{
  "n_layer": 21,
  "d_mlp": 768,
  "norm": "layernorm",
  "lr": 0.00623,
  "weight_decay": 0.0,
  "decay_shape": "linear"
}
Each number is 128 + 32 x the weight over its row's rms, rounded and kept within 0 to 255. Layers, rows and columns count from 0. Numbers have three digits each. The size before them is the row's rms in percent of the matrix's.

# layer 11 MLP down (transposed), 768x96, rms 0.0962, rows 494-527, columns 0-95
114:108158120081131122137076114177145109108163165165127115152080086068170114175077143126115177072097175128143127095127102136067170135135136128119164103146083112157143125149135181110076164139162057072114157099043140175155151141060135091126158162138091098123129117144141105124125110171157146169
090:151153010102179131112157090152134066127108102138122099078153137116123143084171107136114142121099105146150156100129136150185115151166134150118110135130136154084090155141118146107185150124137077113062059133105114117111061060114111115063120124111068146121093161132101127096124077145139116186
102:196098119129126161110112181133184123173093083119093085097082129124124103182095174123110106086133094177139130143112200128121149124048145148140086131114181132162056139109171128113076165096087140136091099169122086053133159131139112134144144138112092137121139186079174125144157116125175129124
096:101141108112123118083123153111122176062131097112160119179128147176153159140223102142155200138032138108131119097099109161108179121181158136142154145140172146097126142146148101114155162158148130140096135095137123148091118124142183103161198109151130099097111148050074142137090117177159105137
096:100103134141115150141131157136174173120113163172110162095135107127083092126149058138140156134160129079181131167128141132136178120141168166111111217092093119101128086135118097121124185155100134153119095153096079165184103091146144120137114100099101156119071145126060146069173081148092147049
081:183155099142153099115130171114066164120093111155106094146135088168087103145090113107104160114094165131168114046143220114122126136098165086155124157143127120127077093139111111149148141203123098131134099151137140126154128119156154138115147208128147110202086156186083150129180148152173133162
099:131067107151174150148119040127116095070115132125065120117101131187132120079207146140122108086114147129135133141140177097212130176124127107133107150100190108155121117081076125095096138151141139163135132134107140068143157184148088126048159158130078116101147140152132182151157139120111126121
091:113161103080134118123092190125119111107140166092111151126145109142116093058106209116106104120123140148117111157107093168134121129208166142137084077097104144086035147123113111178115183108161149129129142155163108168061128121135158106119181177071096113147139135138149167154120190132127088091
111:113067117130162092129080083181137154079153114107126096185119109070074075166130091121115124168133113133102112168181080151146133165142057102152106123179136127190180145157105190134132127148053103135121158125119104098143174090102152131122065133114113105167148174119179115108157150144104095121
081:063130150088170115138087087137138155183115135071139149120103191106147168138100082166143087126165061105071130122180168164146120130146117152090135153126076085138099139124087143057118133165180121151113112086157135111077126125132148126105168122130171062137099141108153147208125135154094082097
080:171168139147087154131112088131137124164080140174098131084107094148172090131137134119105143092149117201122116185096109160127140118081131119134124101083151138126082171098156125141142070201140168181131170122138172143206115173067166093097104116156156085110119174064126103130127149068100141098
120:081131164126131075112107032091120085098173142192146138078117141121082082079115080132118113162145084088107114083103131136143112136128114168153072139119095127122096135133147119178140124118107177168053151165092123187148103129103138098082158092105147144095115154098178086066118093134133122166
097:075100120074161117105120159131161160138089129158104145142092192162055072087095166161125126153103140125158113116151160118104166142172128161183145146110117092199117161115153091142172116173147128127130158138148116081112113096096079116178122124075167093153098174166093118127062151172192108144
105:092137143127151147109060118203090075122153096100132077134196133108105141118121205160123172161090137150170064110162066122179175116177124113147083131141151098132177114109098175140129144129122145142152129106139143165140114135137136134172068125065113163151134098105119215172111125159129101119
104:074164134121175169159149153091128060152187123118196122103100087096173084115111180116109133154177078146136117149136185198139140150105150119169147109149133083139115108123080135162185098107166129120108055121128137133110107084189134119121122119083139131123103152103145142214116188124120100156
060:110131077163068136137136108115129090175165142161124129154159196125108134111135084094141055126155096113140132107151080180088140109149173073141104141158126108090175139197130170119101079126113078148148094147137073048136116163082094139144072090143146104138134191157150154126144115111120191134
115:167143156102108105100179069155140163187165174112132161116101117100116129139119179109138094160105180150133111070162151109110164126182181069144138134095133112141167088111084173144159078158161139105129080153091135119153126172094153098101022142144153139141106083144112125135137159101108064092
108:121201153094088156177142110129122140134087123089142123108117112112199132133151176142129114185042138101124161207115187077120074116080135057132117070117124180130118129140145220116130137115078146121132144143139163156151182106140126163118163097130107145172181147139120128149107145122114105105
113:102128094133078079153125177134103156094061114119127165130132146109102073110091066169114176178124142110142112160121151151174168149105086141225125145102079090065126131115112156129168123099130087129136160123111094184176079115137110083124166164132176186169138113145082134140110138154086135097
095:126182169091114117157114133090079084105144103116190097150129099186103094112162118136090178127109102124093118141074156086196128104103133127105111102126162078157126108139106133129086104091201070130087127041110150136076131120146122100117095112089107134150157141083145187150100166071175146143
083:144127115151103166162075126107151149104064118075113105154152135141062163117134126164085150128147103124155141143041172184121180132105106092158114133131144129104077086145092082115133156077155133127077128095172123157062152095121162137109185099130169078154127100116116136181078076078144097153
061:124126147130149103139132178074159095132085125071156135165144156083184117083185220121103101133155153101144122143087123146112128099170117141154138173176122120134171163168101136138147102104128134139136125156135161075211116186138108153211107137066116132205143150125152183125122139132142145087
105:158147107100120080151218141057151095117086183130110098092138171156130121126215070143171159116157109122128159095135137186087087155129138146177136154040112110188161111099098105131093122112120126106152076097130179082136128171177161103141118107171135148122096097118121122156121138118115141139
121:123153123111169182159126123129149201123099166153164098116117115128153189135152096135120128131162204174105135111119138096133108109122127176117195118126136125096133123133124133165134145134167115132094092142138195175181161124121150066102057131194100112152078137081103106084038077172134106137
088:109164137167108165130105128140159197107151145125136128186131129112115146141184109221118123164176119105112131209110157124161161109149143163127156138164175185153061169105191106114088172132116132149151095061126139184131146145192104169162104161160166112181151166124154136135162135125128126134
107:166150142124155156130088155136138081080127122086108147123128136122116171164116162117197122078188170083121181138160068101190150127095132154091142121141066112154124103157146134194162136101111108070105156154076132085137073144169126108142119057107143086083097116095092177104119185133113153136
071:140212169127144148149154129194115111114144112151143028124167175154131085127139093140149151095161172115141130173152164131155107173124155097129165089159105173127129152121137185117112176130129208185185146130112158128069113106175157156102100113155152165110111137146128081153157109150190126132
089:072165135094135119092040116162125127151108147159115115095173118166098110091060139125166154100154127182146152182086187094190121154119137148093168092101120136086168126139118085051114139167117090061121147132127107102092167146130104147163067128104110112127114184134097101146155100181126131139
100:120104140092119113124133178100132120117108137129095120129178113175128158149104163174107134147131126182161116107074067150195083081123161060100127152136168120079207059150132134102159102120125137104145145113114108113098116142097140121126228129111105044128185146082133150161111146157138157085
090:155144046091143128112072111101146199130140160146125072129108148127124109153128096166109188118130144109163147146138161136119160174114113147195098135143096124148146202145115145128067165134160177168157129071155166173157118109161107158114181122052101150096131099115168140065148129091113077145
115:125131188101119130169053102182111129111127115076172171152112099128109135133084156171136165174120124144139160133099105105136151073105105195112124081158113150129144110120082074165098200132091156157130124101087141110111196102128203132167162139145115068093174163126070146115158138148097141158
125:137167097166125139105077144122099107105193159086118133129135129024039176137151152090135177080134167133132123084104129127149054113087182162184101098123120162120131140146157136093126156091165093187102142127135181145119151160125137125119108178091104130112133093100108145060152128109149111103
084:137197210116120108111147103111167127135094080086133148120187132147171179137128174149104163170145151084139076145134111157172093140148084120089151082124126130109109189126074133093172108172119106110161091146103147164095100095149151076158095143158137110163108196097160168112163161137151084169
100:101112132142158115094112096163108121147100133183137140140167163144129090115082092196121110129162082116104134120113053103142057104188104130111082111128103110109143110076102054087066121135129124116131203156023189119088118152150107097069136129100144115160159117112118113121114139148116146150
# layer 11 MLP up, 768x96, rms 0.0962, rows 495-528, columns 0-95
101:104128179139109150242205117079143126117151165097141100130177145086121128128096146120108157148095127129101130073107118148126117121094149125140168145161141063158145141152121118178121146122107142104149139124089113114069159171077156044167194144189126135119129115171193138114103090158116126096
099:136119125117114169110146150144102156140121192172106174067151120074161116135146164120122184114158139167089125113107126091134102151181126094142146156103034110122138174061149111079112136153088135136064128089131122163133089167195089076140116071141152059087145157104121138077089145122138135125
109:119138152131149105163145113144178088173146138129145144150105132105130177156052138085167142107176093117141132098215154128066132102085150135132088148092144096117153095098108068158094143119098118158180154179078140155127088137139083154108119135141165162230150136201139112136156169145103108127
107:140143128083122091078195161153110144178086132161131125152135149134053094140121142141077152139154097124125154027184125127128084085142075073129114111135144149133154142154196123149165081176124156115085153130100149165099158112130155120113082145185152092135109158105153076159072164164133138144
107:097110113169129157155116119090127114102127126117158165140147149127111137141170145137139128173168100144122089183110067156149069130121088143131179094191148131155166139160132200166027156103139142130191084132114094140118173120150107109073115062152116089118139109158184112077138175080091152112
095:080070134121139104135168146163157142180103159114171164172134095162088108111093130098145107086111076193118115097138119117190082102134077151173194099120115147120104136145151110107116118156151155111159155087141112142122143093127190169175193136133104168138113121113148118090125240118095113093
090:159167140151121064085165125064151121145180151155102139151052176119086101135115144148151149124160110126130153125126166111113082125136142139162087166157141059123135170146110088196128115133132125102169178165139149168110146187153120095137156065139177106124136098198122131093147076122092167195
106:191127127144148087108130157076191114099139162087126074105120166127105196116134104155140059169123096127150121128196125112155152103143111141079112152126127126207108134177149198097086143138108100098120133158130109141118172125177121184109107131122148153113109104200135101117118082076151051141
091:163029116142061114185187138165167145093144105103138103173116114152153183173092153168199104149102090163142147133088131154183138097100155080134131090129120098156121136103221111153120115138113132088118192081137114132164118110085105118093146116115111143169113116099121142118160119131171163115
102:182132106111192119091126135116104145133102088185124130095141142140116085103107119181141185132090084089169109134114193151171072119178151131119095143125084052125121150189136121097158072135118107153168098133088119120135094142119190092052132134097158167175091138117108120080138127072139164142
114:114127180084169088122160118167143117182097160100158160173176123104130150090121111151158123136181094090104125131125120144119138133196110135119099192104136156136098117145093125115078176180191071088113081130121146134158154055177103142115126163093188112074133070151092157141114172123173106112
109:106100150120182133112139154178129155121127150110115154134154137115162174127135178106091106158162126150088125141087152089167103094133096093170123142147139066144133165139125123176155065129142173018136177137151166125182128074094150150156112099095062120070098097147109132146144070082187114130
104:147086125146117133106162173071170148081124155108118200144109122091110122104103160108138136112143115144155087130161150182140116162052136118083126187107171166083145167183161121108142132136108160110052107137145072177179169136087084137132198122161160106106121092172138127094119113171076123108
108:094135142112094140110126206123115138126135082107083134129087100144128207192148123072122161073110129076151093150137153143134148148128110168079131143120127091138101176083189112096062175153083180121155174115137104178170131111124149084095093140165148130105132115172195082113109158148121169115
074:131122158132100093122095076115162119135092105098152152168072133070077134099097129115161168105077165077118131119083210117188127120147120126139123157108194127095086165052115124130147102070180095133184129113116073145157152153160115095126094145061104111118116122146113124081142110115178105087
097:115061110078218091134115102133133122172149123112125071114188148065140151145184097048134172163143132058137102139130111133133081153163093115125149141118152144151118205147145077144176139145103168157169130171198148115104166134114164178123105106159108138149153123142116147109159133142121163149
113:117091143089106152176162137117130113115063160091067138122145117141205133094116096112134169113157187089119151100139148140120163134202143122164130074151086134129080145093148052156117146096108119117117132090149120110148093157124139120089119080121104088126105128106098090152122123171081104009
095:167109134113087149102157143162161182101123127125164136190085101118124078129155108092159170158137090110165143113122130133086137081130082115153087160016161094083119164068139183171162120127119153112126140171122112146111108214177105091104132143154142104154157167144073124136106119138088125089
104:163173105104122175139122123141129129124081126100155125164180141199173168158183148134130126114118112155123126130158116093126107116134151077115140115143168124110186114125069138150131184139126118177129157114095131221131148199159113061155124095171121056130056181153111136111117156085109163180
094:162151139105115120173180117159111051168132125118124118087075080129129077131074175070118099160149114170116158117172130046098128120164092157092124145152145147148129139055147133132103166180149125113079179096177098104158094190144116101097141093096118142113195140149139124098090168109107136129
080:139160102091117071143075076128128152100106157122129044132161126140127200099107112099143131099098176136140113115094088079148185112131120126150148154096090102152158174159109175128189081129162125121108083070120135137103157118078190107111062159105123129112102128136165129094146144055079142087
108:129139158203105114102174184145174109172109113104122176142143094101188170158099167089106102127132111165105201149157126108116132095123082134132172154130130139198137182121144104092125100108104195131100206136139113121097134081088184144064139134140173094111099104133159129103105133151114073155
109:098157087156155094204113097169123109143111143103095160098149153071068031110115110123128136131144110105100098121117133138196126136153072130135164223145205111138130124088101120175121085105154135081138132164145079130114120161116089102126188122154093152113140152141169128118164156080133113106
084:008123176111096139135122124127151131126110170112123119127142090107093116138088095142096145134107175103102083091193118168143138160133150156059198102139166111161121170170113106082065102107154129138096165184085131104114110135044148129163121135095154130127099111078133083111150156129133141090
105:111154152167154172106132182133165142126127172097091158112166102204205121064104119101159128066176176097129111069161151114124109161107149132179143126074118114096128125112126128080078081080113108145094140140151182133088098084111159221153104107129133106121136106170120121124165142123117090131
085:145125167168125107142130076107146133131184112136113108163104098073105178077170135140131165135125173137132102188165184105138123139145142118094107138119062140114215149168099182082108124155108184149136194105131133135109199143090116111130137129105126185151114160117114150098129053078187156146
096:098114201118083122132188150148155116072183189102157105100117124106151084064116127106109140140126169132126152142108101133127138084140128149134143126077115161091117123088145116167077091136082073097107068113100149095162083152170129136101164148169078102070104102124144181100072129162080182122
106:102104130128163102096136176102159102111123139160114075089120069108088179153113113070127156136114129131111149155086133138167083121118128089181132163155173129181090129058127097138086162160153117103142191065188097156164161117086117185112178139110087172082165152145157132130114100091080156147
085:183136100131146117151170152138151022087161120095119104081139127160099103130154169148114120091189121168102150117128171106157100088159117145135131175153087170138190088150169127102154134083145106132104171122115080161103127105102164140078100116154135111091065205145120168178153131100167136098
103:079156064099120175112111103168121178106137203144142207085149137182091137100097102080162153171066174123111087143142163114152150101163122082129114090093129148153151137177105098096097158120124123169147078139111128127160115095138127155140110098116123084184135103087081099114147103177192150120
105:133160102139131127116105141169086105108138092119171134128122086112104180111098110065107179108109165062139111113145108095107188097142160166132164132089175157097145170189184144097125178157127111170178156059113139186109118151120078126143147154119140168081171181073163133117188143156155127135
095:127075113198143101104073130132103125136149142132174154130147201139133167131091103119157171097184061090142139104176120064123146083086135110080092139155137122126146107120143117177131147154099108159146129097054056091090129151140133171054136108152086136074082110155149128151127121164163101131
101:130090146110086134135086103113145124102104080087069116090116076125103180145092164142225104087155147123090088138086144098159160142144094149101086157137156064157155140142104133129142114126076172155109142123151156174111153134141109095122083198103155157145084110167148115135196106078090172160
082:126084095175096121104126176155161097148150134061134124114134096081145169094088134076089200126160120122084111121172112117062110165123109121145118122161181178147114081114116174085164106167168117125125130067076137142154109135106167121120087118211130118183113084117103143157138166122160189125